Each number is 50 + 10 x the weight over its row's rms, rounded and kept within 0 to 99. Layers, rows and columns count from 0. The size before them is the row's rms in percent of the matrix's.

# layer 3 MLP up, 768x128, rms 0.193, rows 262-274, columns 0-127
097:43 55 46 59 54 52 58 52 42 51 62 45 46 59 45 44 39 40 71 59 50 57 62 54 35 42 33 51 47 42 61 43 58 37 38 68 51 53 52 55 41 47 66 50 61 37 50 43 50 65 47 37 32 51 52 45 56 42 28 61 36 46 44 59 35 46 49 44 57 65 37 41 56 42 50 41 59 47 59 40 71 60 43 60 51 52 54 44 56 41 69 33 43 62 38 69 60 44 42 50 51 52 65 61 50 74 71 54 56 57 45 30 44 54 44 39 68 46 44 68 33 58 64 49 48 48 46 40
108:54 61 33 47 73 28 57 45 59 46 57 46 45 58 45 52 54 36 49 46 56 38 42 48 41 44 34 44 58 49 35 49 57 62 55 41 49 42 61 46 40 57 61 69 47 57 47 54 57 38 52 51 29 71 40 47 55 58 37 37 39 53 62 53 38 44 70 69 45 52 40 68 60 78 47 41 38 44 47 52 40 33 65 52 45 56 57 39 53 59 56 53 49 57 56 49 55 69 53 52 30 55 71 67 37 51 47 56 63 37 54 54 62 40 39 53 52 48 53 57 52 45 50 46 43 46 31 44
096:38 47 40 70 56 56 58 38 42 41 54 48 47 44 28 50 73 47 29 41 58 54 58 46 55 52 55 46 42 56 57 45 45 54 54 50 71 51 39 56 37 30 45 50 28 51 58 62 41 52 64 57 45 46 50 51 58 50 44 52 40 45 29 44 51 74 42 52 26 46 32 56 51 47 50 50 35 43 44 54 70 47 68 55 51 52 43 56 61 25 51 68 54 53 48 38 59 52 47 55 57 62 43 44 54 46 67 34 54 52 53 33 41 46 65 48 43 52 48 45 71 62 53 37 43 55 56 53
100:35 43 50 59 63 48 49 65 51 51 41 58 70 60 45 35 36 33 53 75 43 33 52 60 33 54 69 46 42 49 42 53 60 48 57 56 44 48 58 53 59 62 43 42 40 54 58 52 59 31 64 68 31 43 46 49 44 53 73 47 40 57 59 57 68 34 57 47 53 63 37 44 60 46 37 57 47 63 59 40 49 46 58 51 43 53 41 49 39 56 50 48 46 41 48 42 60 61 67 31 69 41 47 58 31 52 48 49 54 38 37 70 54 61 56 44 40 42 50 39 36 53 47 55 43 40 51 41
107:35 48 49 59 49 32 45 41 55 57 42 50 47 69 59 52 42 51 41 46 51 45 54 42 57 60 50 37 56 65 51 56 59 62 46 46 34 35 44 55 64 50 54 43 46 61 56 49 57 47 42 62 41 34 43 75 45 52 59 29 21 54 64 47 34 47 52 58 51 52 52 41 35 58 48 70 58 61 54 36 52 45 52 54 43 46 59 61 60 70 59 44 32 48 30 57 52 46 44 53 15 48 55 52 48 44 52 52 39 70 53 65 58 50 49 53 69 61 43 54 58 45 57 37 47 45 55 62
096:68 63 63 65 43 39 61 49 65 45 63 60 45 73 41 42 60 39 52 28 49 42 49 56 67 51 56 52 40 66 34 45 41 43 51 52 38 54 48 51 38 47 55 51 63 67 46 27 50 51 68 60 39 50 49 46 46 46 27 54 49 55 49 40 47 55 36 52 56 52 53 61 56 44 57 69 34 57 60 57 45 48 39 69 28 54 35 65 57 44 47 42 56 51 43 43 45 48 43 44 36 49 55 54 23 48 54 40 50 38 50 47 40 67 58 54 60 37 51 37 38 59 55 56 54 62 56 51
094:43 58 49 57 40 61 48 39 46 54 63 60 45 44 59 43 36 62 41 58 42 48 58 47 61 57 37 51 47 43 58 44 46 34 67 49 39 53 52 50 27 53 60 48 33 47 44 35 43 46 38 50 68 54 50 47 49 29 64 40 45 57 53 58 59 55 35 27 54 49 54 30 55 28 49 63 60 44 56 56 63 34 63 54 48 44 37 54 51 57 65 60 41 45 52 52 62 49 43 45 49 49 65 56 69 62 43 59 23 36 59 61 70 33 52 37 52 51 55 45 47 42 48 55 46 70 54 58
103:52 49 60 46 42 51 59 43 49 66 34 45 58 51 28 41 66 48 44 21 30 52 43 47 54 58 60 48 53 60 61 35 39 46 66 47 61 51 51 42 47 43 39 35 39 51 47 61 42 60 47 64 58 37 61 56 46 36 55 45 51 44 34 66 48 56 45 67 59 41 46 36 44 47 37 54 55 47 44 72 45 49 49 27 65 64 44 34 69 41 56 53 72 46 43 64 35 65 39 58 62 49 41 38 50 51 46 64 42 63 55 53 50 46 49 49 41 48 26 52 44 55 48 51 57 53 55 49
120:50 56 37 64 47 47 57 44 38 40 51 54 60 55 58 63 41 37 45 54 49 58 52 46 26 32 23 57 19 42 63 39 61 52 45 49 47 43 51 57 52 46 51 54 43 48 45 60 61 44 61 48 40 32 60 57 47 54 43 42 48 71 56 57 52 44 44 36 62 42 41 59 49 70 40 44 49 36 40 57 59 61 57 53 58 54 48 69 62 40 47 29 57 43 57 26 52 75 62 41 52 52 63 55 61 59 56 39 53 56 36 41 49 55 54 54 43 45 38 44 49 56 61 58 51 63 45 36
101:52 50 52 42 43 52 51 60 61 56 61 62 46 55 71 58 56 44 48 51 32 46 38 47 63 60 62 67 53 43 62 49 50 69 56 44 48 53 40 44 33 60 59 32 48 40 68 41 44 32 47 37 51 45 28 42 57 47 43 45 35 69 41 52 42 41 48 52 41 61 49 44 51 61 33 38 72 65 50 21 50 61 60 46 48 56 63 51 41 60 59 35 49 47 57 43 56 54 38 40 57 55 49 37 53 51 67 53 55 43 60 48 62 53 38 44 35 47 49 70 60 51 70 41 46 42 42 60
099:49 51 61 54 59 71 45 50 35 29 56 41 67 45 64 61 53 50 58 43 48 67 49 51 49 50 40 47 67 33 60 51 48 40 57 28 51 44 38 53 46 33 51 46 43 37 41 54 51 31 48 53 72 51 54 65 53 53 38 53 51 54 65 64 44 45 41 50 48 64 66 55 53 73 51 51 59 44 38 57 48 61 48 66 56 48 43 50 46 37 53 49 55 23 57 38 57 42 70 52 60 56 68 41 49 54 46 43 50 61 49 51 43 41 49 48 62 38 51 38 41 49 64 67 23 37 47 52
095:36 46 46 45 42 54 64 79 47 46 37 54 41 62 56 50 54 55 61 61 53 46 55 41 13 59 54 40 60 52 49 60 71 51 48 37 45 52 38 61 48 44 48 53 43 64 48 49 45 43 53 38 39 48 58 45 37 58 50 60 53 42 40 55 50 57 56 61 57 49 63 55 29 63 35 53 66 50 55 53 39 55 56 46 54 52 50 70 59 55 40 36 41 36 53 41 35 39 58 61 42 34 72 52 34 49 64 49 39 44 59 41 56 50 42 65 44 59 58 48 56 40 34 61 58 48 33 62
091:70 52 40 56 56 55 24 46 58 46 51 52 65 42 49 64 33 31 37 40 62 45 57 39 44 47 37 57 44 60 46 60 66 48 47 25 55 52 55 35 50 38 48 48 39 43 48 52 59 59 81 58 41 62 58 55 43 41 66 62 32 47 65 47 33 62 34 65 39 42 60 51 46 54 60 71 44 54 48 45 48 53 57 58 48 45 60 42 64 66 56 61 68 42 59 57 43 49 55 47 53 50 38 48 41 46 34 41 56 57 53 42 65 42 56 50 44 45 47 37 46 53 62 47 48 47 40 53
# layer 3 MLP down (transposed), 768x128, rms 0.0756, rows 262-274, columns 0-127
097:42 64 40 57 51 52 43 64 56 58 55 54 37 48 30 60 36 43 44 48 53 61 47 51 54 75 51 64 41 52 37 41 54 46 55 49 48 52 69 57 40 46 51 42 50 35 56 52 49 50 48 47 62 49 42 59 42 45 68 32 51 28 45 38 57 56 47 48 40 54 53 66 63 31 60 38 55 41 64 32 41 45 46 60 49 30 35 52 67 42 49 56 45 60 43 40 49 49 72 58 66 69 39 42 49 42 59 55 58 50 48 38 52 59 34 53 61 51 58 51 20 60 51 56 40 69 48 52
112:58 50 59 46 55 54 41 58 24 64 37 51 56 57 39 54 56 66 53 56 40 51 47 48 63 47 44 43 45 46 41 52 46 43 47 49 30 58 53 47 57 43 49 47 43 55 30 63 54 30 55 61 56 52 43 45 54 44 42 36 47 60 51 51 39 64 58 39 46 34 28 61 54 50 56 43 54 45 45 51 41 50 45 55 52 70 46 38 58 58 54 45 47 56 59 26 32 54 64 52 42 57 45 59 90 53 59 42 51 55 57 47 49 66 44 43 40 32 70 63 63 46 33 58 63 57 61 45
102:50 59 74 50 70 46 57 55 49 53 53 49 50 44 45 57 40 54 50 76 70 45 41 36 65 33 55 57 43 48 51 45 61 62 47 42 66 48 55 49 44 42 47 56 50 56 55 56 46 43 71 56 63 53 32 66 53 40 62 46 41 68 36 56 63 54 51 56 54 33 31 57 54 40 37 47 32 49 48 24 68 57 49 52 52 48 38 49 40 47 50 63 40 49 54 32 44 59 47 63 51 48 38 42 58 59 53 35 46 53 43 54 51 49 36 54 36 48 33 36 78 54 50 41 42 50 46 53
114:63 43 44 46 54 39 69 41 39 49 60 49 38 55 73 31 57 55 39 57 52 63 41 61 48 57 60 51 51 43 45 47 46 55 47 41 71 36 63 31 52 60 48 63 39 45 41 55 56 57 52 41 53 68 63 54 47 44 36 55 64 49 36 42 48 55 49 55 31 59 51 51 51 43 41 55 44 52 38 47 37 49 53 56 44 38 53 57 70 47 64 45 62 44 42 66 46 50 44 57 31 65 46 62 45 41 33 47 64 61 48 29 53 23 47 56 54 48 65 28 58 41 57 41 65 48 61 54
105:46 51 53 50 55 45 58 56 56 44 61 46 50 45 65 60 59 41 40 51 65 43 26 52 48 54 47 43 47 79 55 55 38 44 48 46 66 33 50 68 42 38 28 54 41 39 48 38 58 39 65 50 48 56 61 44 53 44 54 44 38 62 54 64 33 39 57 41 49 58 50 52 53 63 47 51 42 51 32 66 64 58 51 52 62 57 43 60 53 49 60 59 63 39 62 20 43 62 44 50 40 46 42 49 43 50 43 47 57 59 70 28 43 43 48 63 65 39 23 52 44 51 52 47 43 41 56 52
090:69 34 49 28 52 55 46 53 44 62 52 44 52 39 41 61 58 55 52 58 65 27 56 41 58 54 54 46 44 43 44 39 45 62 59 43 54 42 44 50 54 43 45 62 49 35 46 58 61 32 35 41 74 38 61 56 35 47 55 42 55 34 58 67 39 53 43 44 47 55 72 51 49 46 53 43 64 47 58 43 64 38 47 51 54 53 63 56 30 43 57 35 64 33 44 53 55 62 51 77 65 47 44 41 61 52 42 55 61 62 55 43 58 48 30 61 45 42 43 48 52 47 30 57 64 47 48 59
092:66 45 57 38 42 48 59 38 29 47 44 52 48 55 45 51 50 23 35 58 44 24 58 60 25 53 33 53 45 39 63 55 53 47 50 55 49 46 50 47 57 46 41 54 42 48 32 61 53 43 46 55 49 45 58 47 53 57 45 64 64 64 64 39 44 52 54 60 26 31 60 42 56 65 57 38 46 69 59 50 53 49 50 44 54 40 55 57 55 27 64 48 45 43 45 39 46 47 42 74 50 45 50 69 47 69 53 56 54 62 59 50 56 41 59 58 46 39 52 64 38 48 43 50 56 56 52 73
105:49 57 32 63 58 52 43 54 69 45 46 76 32 52 49 65 57 50 43 43 52 67 44 47 42 48 51 55 66 56 48 66 48 51 39 44 63 74 49 47 48 49 42 46 53 65 53 50 45 28 53 47 49 46 46 56 32 50 37 73 49 48 48 37 41 48 53 28 53 41 45 48 56 53 49 44 44 62 74 47 56 49 46 42 50 54 42 35 29 54 55 46 50 56 58 37 48 44 51 51 49 45 61 54 37 31 51 37 49 54 59 75 67 52 67 55 39 49 44 65 45 67 41 43 45 34 60 35
120:59 49 55 50 58 60 39 39 35 54 39 51 75 52 51 46 50 52 60 57 36 69 55 42 36 56 65 40 45 44 54 51 38 46 66 61 32 37 52 35 45 47 28 49 42 43 43 46 55 51 59 41 57 49 55 64 22 45 48 38 60 45 47 57 46 54 48 57 40 58 71 35 57 44 48 61 51 44 47 46 55 53 51 55 56 36 42 69 33 33 55 48 50 42 50 59 36 51 59 65 46 57 64 40 83 61 53 54 58 46 50 32 63 36 57 41 63 54 48 53 54 51 51 39 52 55 56 61
097:45 49 53 50 48 58 72 43 54 75 54 36 45 49 46 41 49 51 50 39 66 43 46 64 56 49 43 45 38 40 53 59 39 39 60 48 57 49 53 51 71 42 55 44 35 57 41 43 52 53 37 38 48 51 30 60 40 57 73 48 62 44 66 48 52 64 53 53 31 62 43 63 62 43 38 64 24 50 51 69 40 44 58 52 40 38 41 56 62 43 41 43 59 60 65 46 55 54 61 55 35 56 48 59 45 50 44 36 58 42 77 48 55 29 59 39 60 46 43 43 46 44 50 63 49 46 59 61
099:68 63 58 46 50 36 52 39 40 55 61 38 45 58 45 63 51 57 45 32 48 58 64 54 52 38 51 62 61 65 47 50 58 54 49 49 63 63 57 46 52 71 36 47 68 68 46 50 29 53 50 49 39 54 41 58 65 45 52 39 58 53 32 54 36 50 43 36 48 57 33 36 47 42 47 54 48 52 64 40 47 65 51 42 54 63 42 61 44 54 50 45 37 56 42 51 66 47 38 66 35 36 57 55 56 37 19 37 40 59 46 57 66 40 64 53 61 41 65 54 41 49 40 41 53 46 53 63
099:68 43 48 69 37 56 59 34 46 65 46 39 48 49 36 41 69 38 62 67 48 54 45 48 56 51 48 42 40 60 49 61 45 44 29 56 51 51 51 40 62 52 35 50 49 67 58 41 53 54 48 58 42 37 47 45 61 36 59 43 53 44 51 39 53 63 43 54 76 41 51 43 47 42 59 57 60 58 38 52 30 60 42 49 58 51 45 64 37 54 41 53 58 41 57 67 46 39 50 46 57 57 60 53 33 55 51 36 75 70 25 54 45 58 59 41 32 55 59 54 55 61 43 50 36 47 39 60
081:42 52 48 59 45 62 58 67 70 43 51 43 48 53 28 56 42 47 57 46 39 71 55 67 52 38 49 49 62 56 53 60 29 71 51 58 63 57 37 54 59 54 50 56 61 64 48 60 48 56 40 48 42 56 52 53 48 38 41 64 54 49 59 53 55 41 27 46 48 59 42 45 32 48 48 41 61 41 46 65 60 50 26 58 55 46 59 40 44 60 45 53 42 59 38 55 57 42 33 32 62 46 55 63 34 39 53 44 52 53 28 34 50 60 47 43 69 38 62 59 29 46 45 55 45 49 56 67